Part of a small language model's weights: rotary positions, a variant of SOAP for these matrices.
Each number is 500 + 50 x the weight over its row's rms, rounded and kept within 0 to 999. Layers, rows and columns count from 0. Numbers have three digits each. The size before them is the row's rms in percent of the matrix's.

# gate: layer 2 MLP gate, 448x192, rms 0.233, rows 74-95, columns 96-191
# up: layer 2 MLP up, 448x192, rms 0.233, rows 74-94, columns 96-191
# down: layer 2 MLP down (transposed), 448x192, rms 0.213, rows 74-94, columns 96-191
gate74 089:549552519547530440500552556386452504559473391534563480363582499545520538529428551527501595509515534420508452469493507566461496490477485580529518473478459521443500540478476561543598431447525491503466472534498447576572570470518545507541458536469476514478585493428475462495546499491387484559
up74 093:549477517583407470442548504510492489523480441470518527444426503602477469585433589566468542417536457489548425538471489530502530462488484525544401392503473442467471495487486507591512478516494531543525536475479460586542539467525419478489480429449498535464628552505461462569555485464398478527
down74 097:548385526598445487497517521444444440504511398454445551479444517493508468587500620409575527609459505544406499505520438503466522476491525543492478491529469508494440578498534469466529413485492529453510447522414404529496578504546525541462440533551468439530493515459552490447471462455440491521
gate75 108:574517436474333453443443459418471419558507498539599497613469527515556563510492508490450434491508495478467520429535519423425500484525448435531551420575455585451422483527437483469489573478507532520552486524431488457530530391521516494463544493481504480627626432363433415517517524516484494472
up75 103:429391390518501464483505517547532510537585477508413623557472481482448552585566513566403565473507428538508407529518472536591574540560457485656511476492529558428490562509558488513546458490540583473446433424420490457587456452455480504501480534549518429483418470622514526474490486449518536514
down75 099:497458459502457494508537613491563506367404570494430464558503488543456490558470405580416412516517400486578502524484458479370497503502530455510579491438496501552536527580451461576514465499565538543484487507390445500547510486449520450524585529487527533601534449532474384430554579500500531459
gate76 100:420613553465446451503452428514443454489475472624502586499547448506485494527384387458488576418514519615514526493549488494555500572473498488422495570478459519520501505487499596464584470546458509484524435502501499390440483531519484479512390376570542504526478480564484491452567554479440520515
up76 101:562417504542421475555449452418481553536458521487503438457508498497481549541573570478478485525538473580513444523546447559583545423490534422514598496488514493476543447508491489528470523506507463519527587500571467581485522573513499478441527596493506543448563474447552446460407460393612485457
down76 097:451473506470491564517585439444461576399394458453569490418410530455532595450488556540456461494416427385558542503490491495595551529558521471537523445502489518537566551464525546539527536471497454509504655522466429492520530475445428471485492505411467543524560556473531640547521554521465497548
gate77 099:550488532418553446405525383486493465592541532466484515514467499505464502502475507472485496463582467524501443416458544490513461477515482503506524494549605446513400530492480458498500511461565558546435540482492460504466495543520575513433424446529458553518425504443466555493477436531465417536
up77 096:514525479398444445510458508462510529505505467483448530426464503392474516520516492533440474443432465453500548518459469571499488451484481469529497561468559390572592474536461492568379477593450413590469508612521521491456541461493409501487512510518485465535477568448459485530478555405501500453
down77 107:535487556447363536586452527457462567478484524492540386439535505545375505566453572596433486496569391495530469508452486619567461486481499515436480486472481533468538577515532476503490471489474481520538443532497425402467424467484498596561527458532458530543616553452482557502565498386485410522
gate78 106:444510517477508459444553458530524457507435512489471494536578501520391500579485469528549469552562508533373475408518500492451446466496449472526599443511502429534516560530535515506520509631515508582555451570481509536524533529435554473573466465482458543535559456481460415463540479458533489421
up78 095:392445411490510469515447521505562537453379542486584478494528541549458517544483513455593482420461534481401484395557525560490392475454508513570453436507429476463470456470491594523496529499527476509550552483478428499519390483506493533480467571525484483438473514550424543540511493551561462486
down78 099:461502438475490507625522500486404499430432563427525525436551476553450470434494536463519488494414477507553495518477523555559433481527505506507480577566410493484476445473444508498499534415551487454496580426486506580481417508471501431453433474496453412473525544439506565554501472503482544467
gate79 105:499506485494375467544519511515482498477434493626517488467458597510583582590560536357497463484539494516549453586515478493470484537401462529548518586494491391474489462544573546450490421533487584564479441490449418416564534472548567441577517559558484507492389514531444475594545481464425475533
up79 104:525527603471472593502542476522502518557442481521522496522526494544483509489534581472572468503555496404505341504466525486471384546423529528605403561472487493448479482514524442507452400426480480604507489457467480498438474426589521491519519460520435480476364532524462467530480490549515456537
down79 089:444490457435548419463537596527458532478509404501467567493426508489460454530548615428425506581549489551499585549531462462527545503510459473372495383555386635436535467489406540533509430531490499447528498536515467471482538499536437523543598504536413492454535458444523522536546540551547496528
gate80 089:423419497407434452492545531496584450479492503469454529500485525527577478506453505480388408497578412536546496464591468542572509488517465546484581544474546448556478509527472527514494496531460539533533466552472529478486581528355481480531479372468516486467529590470500509518536527522487508482
up80 097:383350524497553462552495516510577577370501565471509471554480485381563534515489451472552572582590547485524528526596571531468561412575440505511572534404461537550506418590496487578449568548501540443512501567510484503478450504507555525559546433484563524547498468523453517458481518500498492496
down80 098:383475594500502478541483512486535484514479473455469488502485442424568402451507507443480448509492444459498540504529511520470450526504475518527590513438406567571542490493456535575464568473559439475510484549545490508558523434477517508444568475504543532536527479422465440555462446514459510472
gate81 098:459526485459517456482506463451519459499447460618447604431483390537457491501563532515454489551480550563480558510532513491592478537506539545513587505501459522524523514541623531508521498442454557536557564542419573492392588470517578467465446460507514425409516462483599517414440478544403454471
up81 100:544475489416565533565430485414592560469436592511534531452555540553566521477525470515544570487467576392462522514431485533536409519464510546553598508527494484420458429408482557483483509505455530429455466438607534473464500462502461448352522425454547529451492498483458439439444536464531509564
down81 095:515477520548444463512431421531468507474586540477522419443450504442494487592511514517501477484464615476476505540474560446498577428495537487417482585419507520606450524450509510501454526480499489553586606526513448509481551443456406510589541544497557530549506472549570620555486498536483484467
gate82 107:518552445515513508509456602535512598468465547562518542549501555494496566464609415519538476486511566509460570547414555553505500448665525472396453471464537445500448502519471605444512537478540516579470458520520549404531515619513521493610560532484470488520552504468630537542448436598544521455
up82 101:519495621543491489514477469465403527530523418514429519499484540509534546389563513595418477545555494436556437513486492558455478552422491572497506437555478573511554443475509510529513536510412484392497516520499390482526483441475573404533459475538482500609527447491465471440482494427510500553
down82 102:442433611490506500484513490541504510493551532498590462550457397508502473486507513592512482524561433431462488508555433530516499476472451510494525481604447562528541464432580501521463436511491471487507414581429402548510468462526479538501446463460505498492485485537467448500492536433510480567
gate83 101:548443433497571507434484440527404521529510516535443481490529488455405583440499478550560523507495542477501453436503416492594595535502548380477527333584556447485437487546581516468565521520540499525452529497477481504492511592461430499545600420397492519469530490497508437529533566546494448506
up83 103:476551501439406487550552574495556481499602416519498564562502468530479413568516488491429479525452479502538482487468532520463421460523514498574488595511438528540528438393384482400465463433479558406506475501535493535439517567516549586388438532512513497506498518499459569336564492504434606396
down83 103:513492468478400525608422415445513473490514498455532423514485477561576539473464534505513468574495427493517413562428578541537492521454504548474485449478423528520468565534419503459446421577489498451510572510569522461419495388578508483492485501581505522452524501515447552498510448534548506443
gate84 100:352491452515455423511519471454534442412506505494565527549479501454497515520495514525502524548619477426578524458502483534419540456485584517423636426459518463484522561489543502532498472490639478533403506399492529531586551503552502615493426460482571468520527574422518411558536449438376526551
up84 096:564499538453548522425473527535495526509475461470539568588513590532582488484538467494494579549484401498476462485580505584539505565559575473439537523506506510572433437499481443475493420532489485504526524512449476463621409439513451502418517501495471547420464508456450521486493492482532453532
down84 093:429502447417459486565571512481487455440481565458506487549488530569585539451467596559427564512463458454530577481454571575404438486475464481459531477458471383486442566582447454528461377528522599527483534467532509521528501516488504572515592471441507498553498486477526497500487420419465543542
gate85 103:528387443511534551458510486439541565522530545568571566448430526548497507478419514537464576481466501497461554583465428439460368560545543374458421489541616446544565510490460346563558454511411486532516496499413577498454479443462591519478499512483623496488461493473468547550568497485466565494
up85 104:606562402504562465487598443502532515481449494554400468506434553520491477391489549570486505512522473520437440581407472508494479540520512545429518507571551476397466490505549503586476519566498511438599428456530469492475488549556509490531474435567432472561533517479514477536443486485558520527
down85 105:503501468462492505574445549565573497546481486502443471464377506544437431365490486578543524544467422533481515549392533485528397542498497453450514552555470482402531532441475538465552479511459487459496426448542524508492532447492530557527470576583540545601499463398531452556506474618494524560
gate86 096:525545490457457600553464454549509504516503546493458551543541444524510602561504375465506521497459498502484481481512483417508514409480472422529511574551563516484475437435499475504424529503422449568535583495496595492488615483601551452490560441570447499537482559462542511470488491525447543434
up86 099:576504468522532476417460551473610439556512527529522591442495528473491583542443513539481471451480502490464478483401534424437561561479493508542455536560556431519448484563479448457497436530462462576380545551511574477467575441523494466545647589487533479474701449531509505489471522455493559462
down86 099:478517371507479576499516492586513582444495541531415470480578515459503533489455522608541510485444465514426457551513510446493555483447484448481520586502537525520503496482404512521472549498466522627443586510567571515507512535497490499501550467534548412481512413574478565473491448492530527422
gate87 100:459529503444492507480566416632464572575603442542541533447466459510523515541508464532510544480547433492566525497507525528462517546561466521466565510485468469562552439447478512490432484572477567556520561589523479446483467466481531510410408483600543505547479622478547510545501573457532524469
up87 100:517473476514539526524523467412601463407439529493492424456410495475533450418471515514535377586421560563514625592519484631500447548468481426500467445507480498416529526447531596565467525547438394455557457483383481504418455529491444478567498466493480551478491464473563445499475521589501541483
down87 094:472499468471582541456504472491630552536482421504484489508482466447502490503530531530470470565527457440457533559535589519480579459404493511474525559505410546489516409468470487509495616545427507470530531460436419490467500485485442492572542531534691579532516568490504479539465598533545481512
gate88 095:476488475532558647577576489485528491458499486479569498514491482549466493513486537577482549479519416562528483421473549438600543460421431476476490443492475513544461619380441436464467617520402475572463497478457431503581577434475512559514489516409457430405424484478551490485451514516492532370
up88 098:469463496493492607553523521564532490509501460450511484520447487504484578540563537599512481645498460547533476470488532466618552528517460509526541459437491521469360532537508490429464521470432490520468580448497543537574579427475454626447444601460501514434383448525508501466509460444484461413
down88 112:472471441439499474551505618545490555417505443473497450505521512520527589589511537530469553500492433485406557444525412527629549509489449569519455545477514537546440497455553547500484472492518517469457503477542476579561466523532468602544509514515509471528406490521517533491600428471508536503
gate89 099:598497491534475475540436496511484503464483484475493400552470508472523440541521505502593516524462440493495499485516497555554439548495568492543442483480543502437520512548493510527359433439539455433485386486530436485507567459477473557559559560508520417442539499487521433592442544449522519525
up89 094:474490515587556504501455474597507390497489455505517522522470505539510528416547453418530466457509531485555455489470575525500542471438494460527480459493505539596452539521561500542476592470546603536524518445362512462488530537403479477501423458583491502576503520533482534397520545512437572488
down89 104:462468463547475457521508491476549599511488472485423597517596591451534481477567504477560428473396496433502506466394570485484551476554487495533503422433444543540481444545498570497507554521470538512422490544501550476461406489493464521568491407618427517563458406491512700482473492561418456574
gate90 107:548556457656480422488482506524606455386461553503519441556473525479436519658467545638456451463537541520461436475571500363494524476511487541465462467487482468430514413520525566489472508503478497475551548446520483520574581464510455475502480505491541501360539504453507475559404550570512481458
up90 104:476467509532461462515469437485581468497449576402582399594479503491531412455534506428414493517412521492397486452380441479417477464438429444481556518438476487482525486488440476476554566541380509499552461558432503460558508522517418547561521488542442528493552532548492527478577464529447582582
down90 100:571460569498575410555512535577511566572481549472554521511525519610540505395463468531539593517543467468604540473512569490594493551569575508529508425499475425495526512442515490516526484638484579556385497607495524436455480554502524570507436471445473466543502439559531518384644455519525483521
gate91 104:584443475450460600470443500549542536549542435529519482585481419600635603435405422500481481521569554530517468518501463493511460561475463550433448488510493454437502439516472515477521523635487550508503534530524579514398580482552522531495408530457523488424554610485541439421518528470404506526
up91 104:534496467535547485524487425523403554574413431516476462516507440597523499484445434460506437464483521522372450502438471411540531544510501503379460515548479573470465482416605461412530507468504569543464490467481502545386676581523450549489415479488447518523551457505497403508478486388550471457
down91 108:508466500521549437509486417437445509560465403443463596476511514463516538515496496510555515384438524512443558644473508479467533497512487493464486477506449568450472454430553534436466517477496499503441458475513492478505576562483455616419503489554405478553471330483508578494479434526519473494
gate92 096:489540472483486364523532475437476522508458449479545519540439548503488478585434471461494563527547566516453525512478520446515618502567519621426464578456438475458490554381505579543485479531470550511550492502525606472470535468447508516457464586557461493558492497447473598466500570441459483519
up92 097:465389496519458611507578508497534544516359543483507447465491516492413516493543431514393532481531427580469512500471539515543631478477491479563555497534459588507506546422506581440557482497570454535596509460565510469499491483463518614571530467537449463476581536513575469472513524522415536493
down92 100:511457489543451577521566507500549528453502477578477581490454570615454555509518483543498519509514463527532461541518464534515502424520534468538547592614436512443517515633432514474514416558524453420435587474536503519534555474437585441578523510501516550509557408540548590509428513524527493633
gate93 105:474551477505547557468420543603462539563437512447492494539451550463462395439487405484458500532476509447498418541485597513584557418465485537448503526510537522412498488544492584491540590522406423564470500446446505515491489484489475515409462457544501463431411580549478486519504468508509593516
up93 105:566423546606534582546522521432513480445556555536452533495567446619461495541568480537483494513556523486509491470469414459508420499495493427524496472522516498527547514516458469535502463548552464426503479547469482446570664526484555601439581512544541560641550429535545568479508443492578353537
down93 095:504489558486468465510625530465528558436502429523533443461504498601494488372451412458414487518455474510512495486517501556487417548506495503484414506509557474522523525412581467555597410509543489492509481469442512501572583478468636506412418514432540530508545498512515424518487534420464532501
gate94 110:516470567572413352520498531505472461480495491423475497532505496491517465482481479495549530496555549494479435591424533511468516485477473484402495557497586495465484492443482455514497494454538531497549584472431414449397489565527412471510515465379414548512533547370573452492424496502484543523
up94 112:541504604477450490502484521440445529509473403517412531432557425438425493513594477480559517502506527324471518619503509441496540445499389437622517485458586533551481483513503493506480618536502580532520547482491516493588489482515479427504565566488492550482556420452472428560490465508478509562
down94 101:546485485549448535553495492502552506581608433538492558568499488473460474334543610460477453533514485509514469486569449453599467531515587488519437426421471429512499479494481437568466528399567534552483469445516495522534540488572519516509458548525507471466463541445507523473520497468476562452
gate95 093:525571580524549416460466521435551484481503485472517387566465561474433501492550497561512495502544497534476393489585532509481550426506491441526468453474437424487538619580500517566438542400560484471553571565534525491508495511503491558519500526456479519541557566496515455489389420438442477441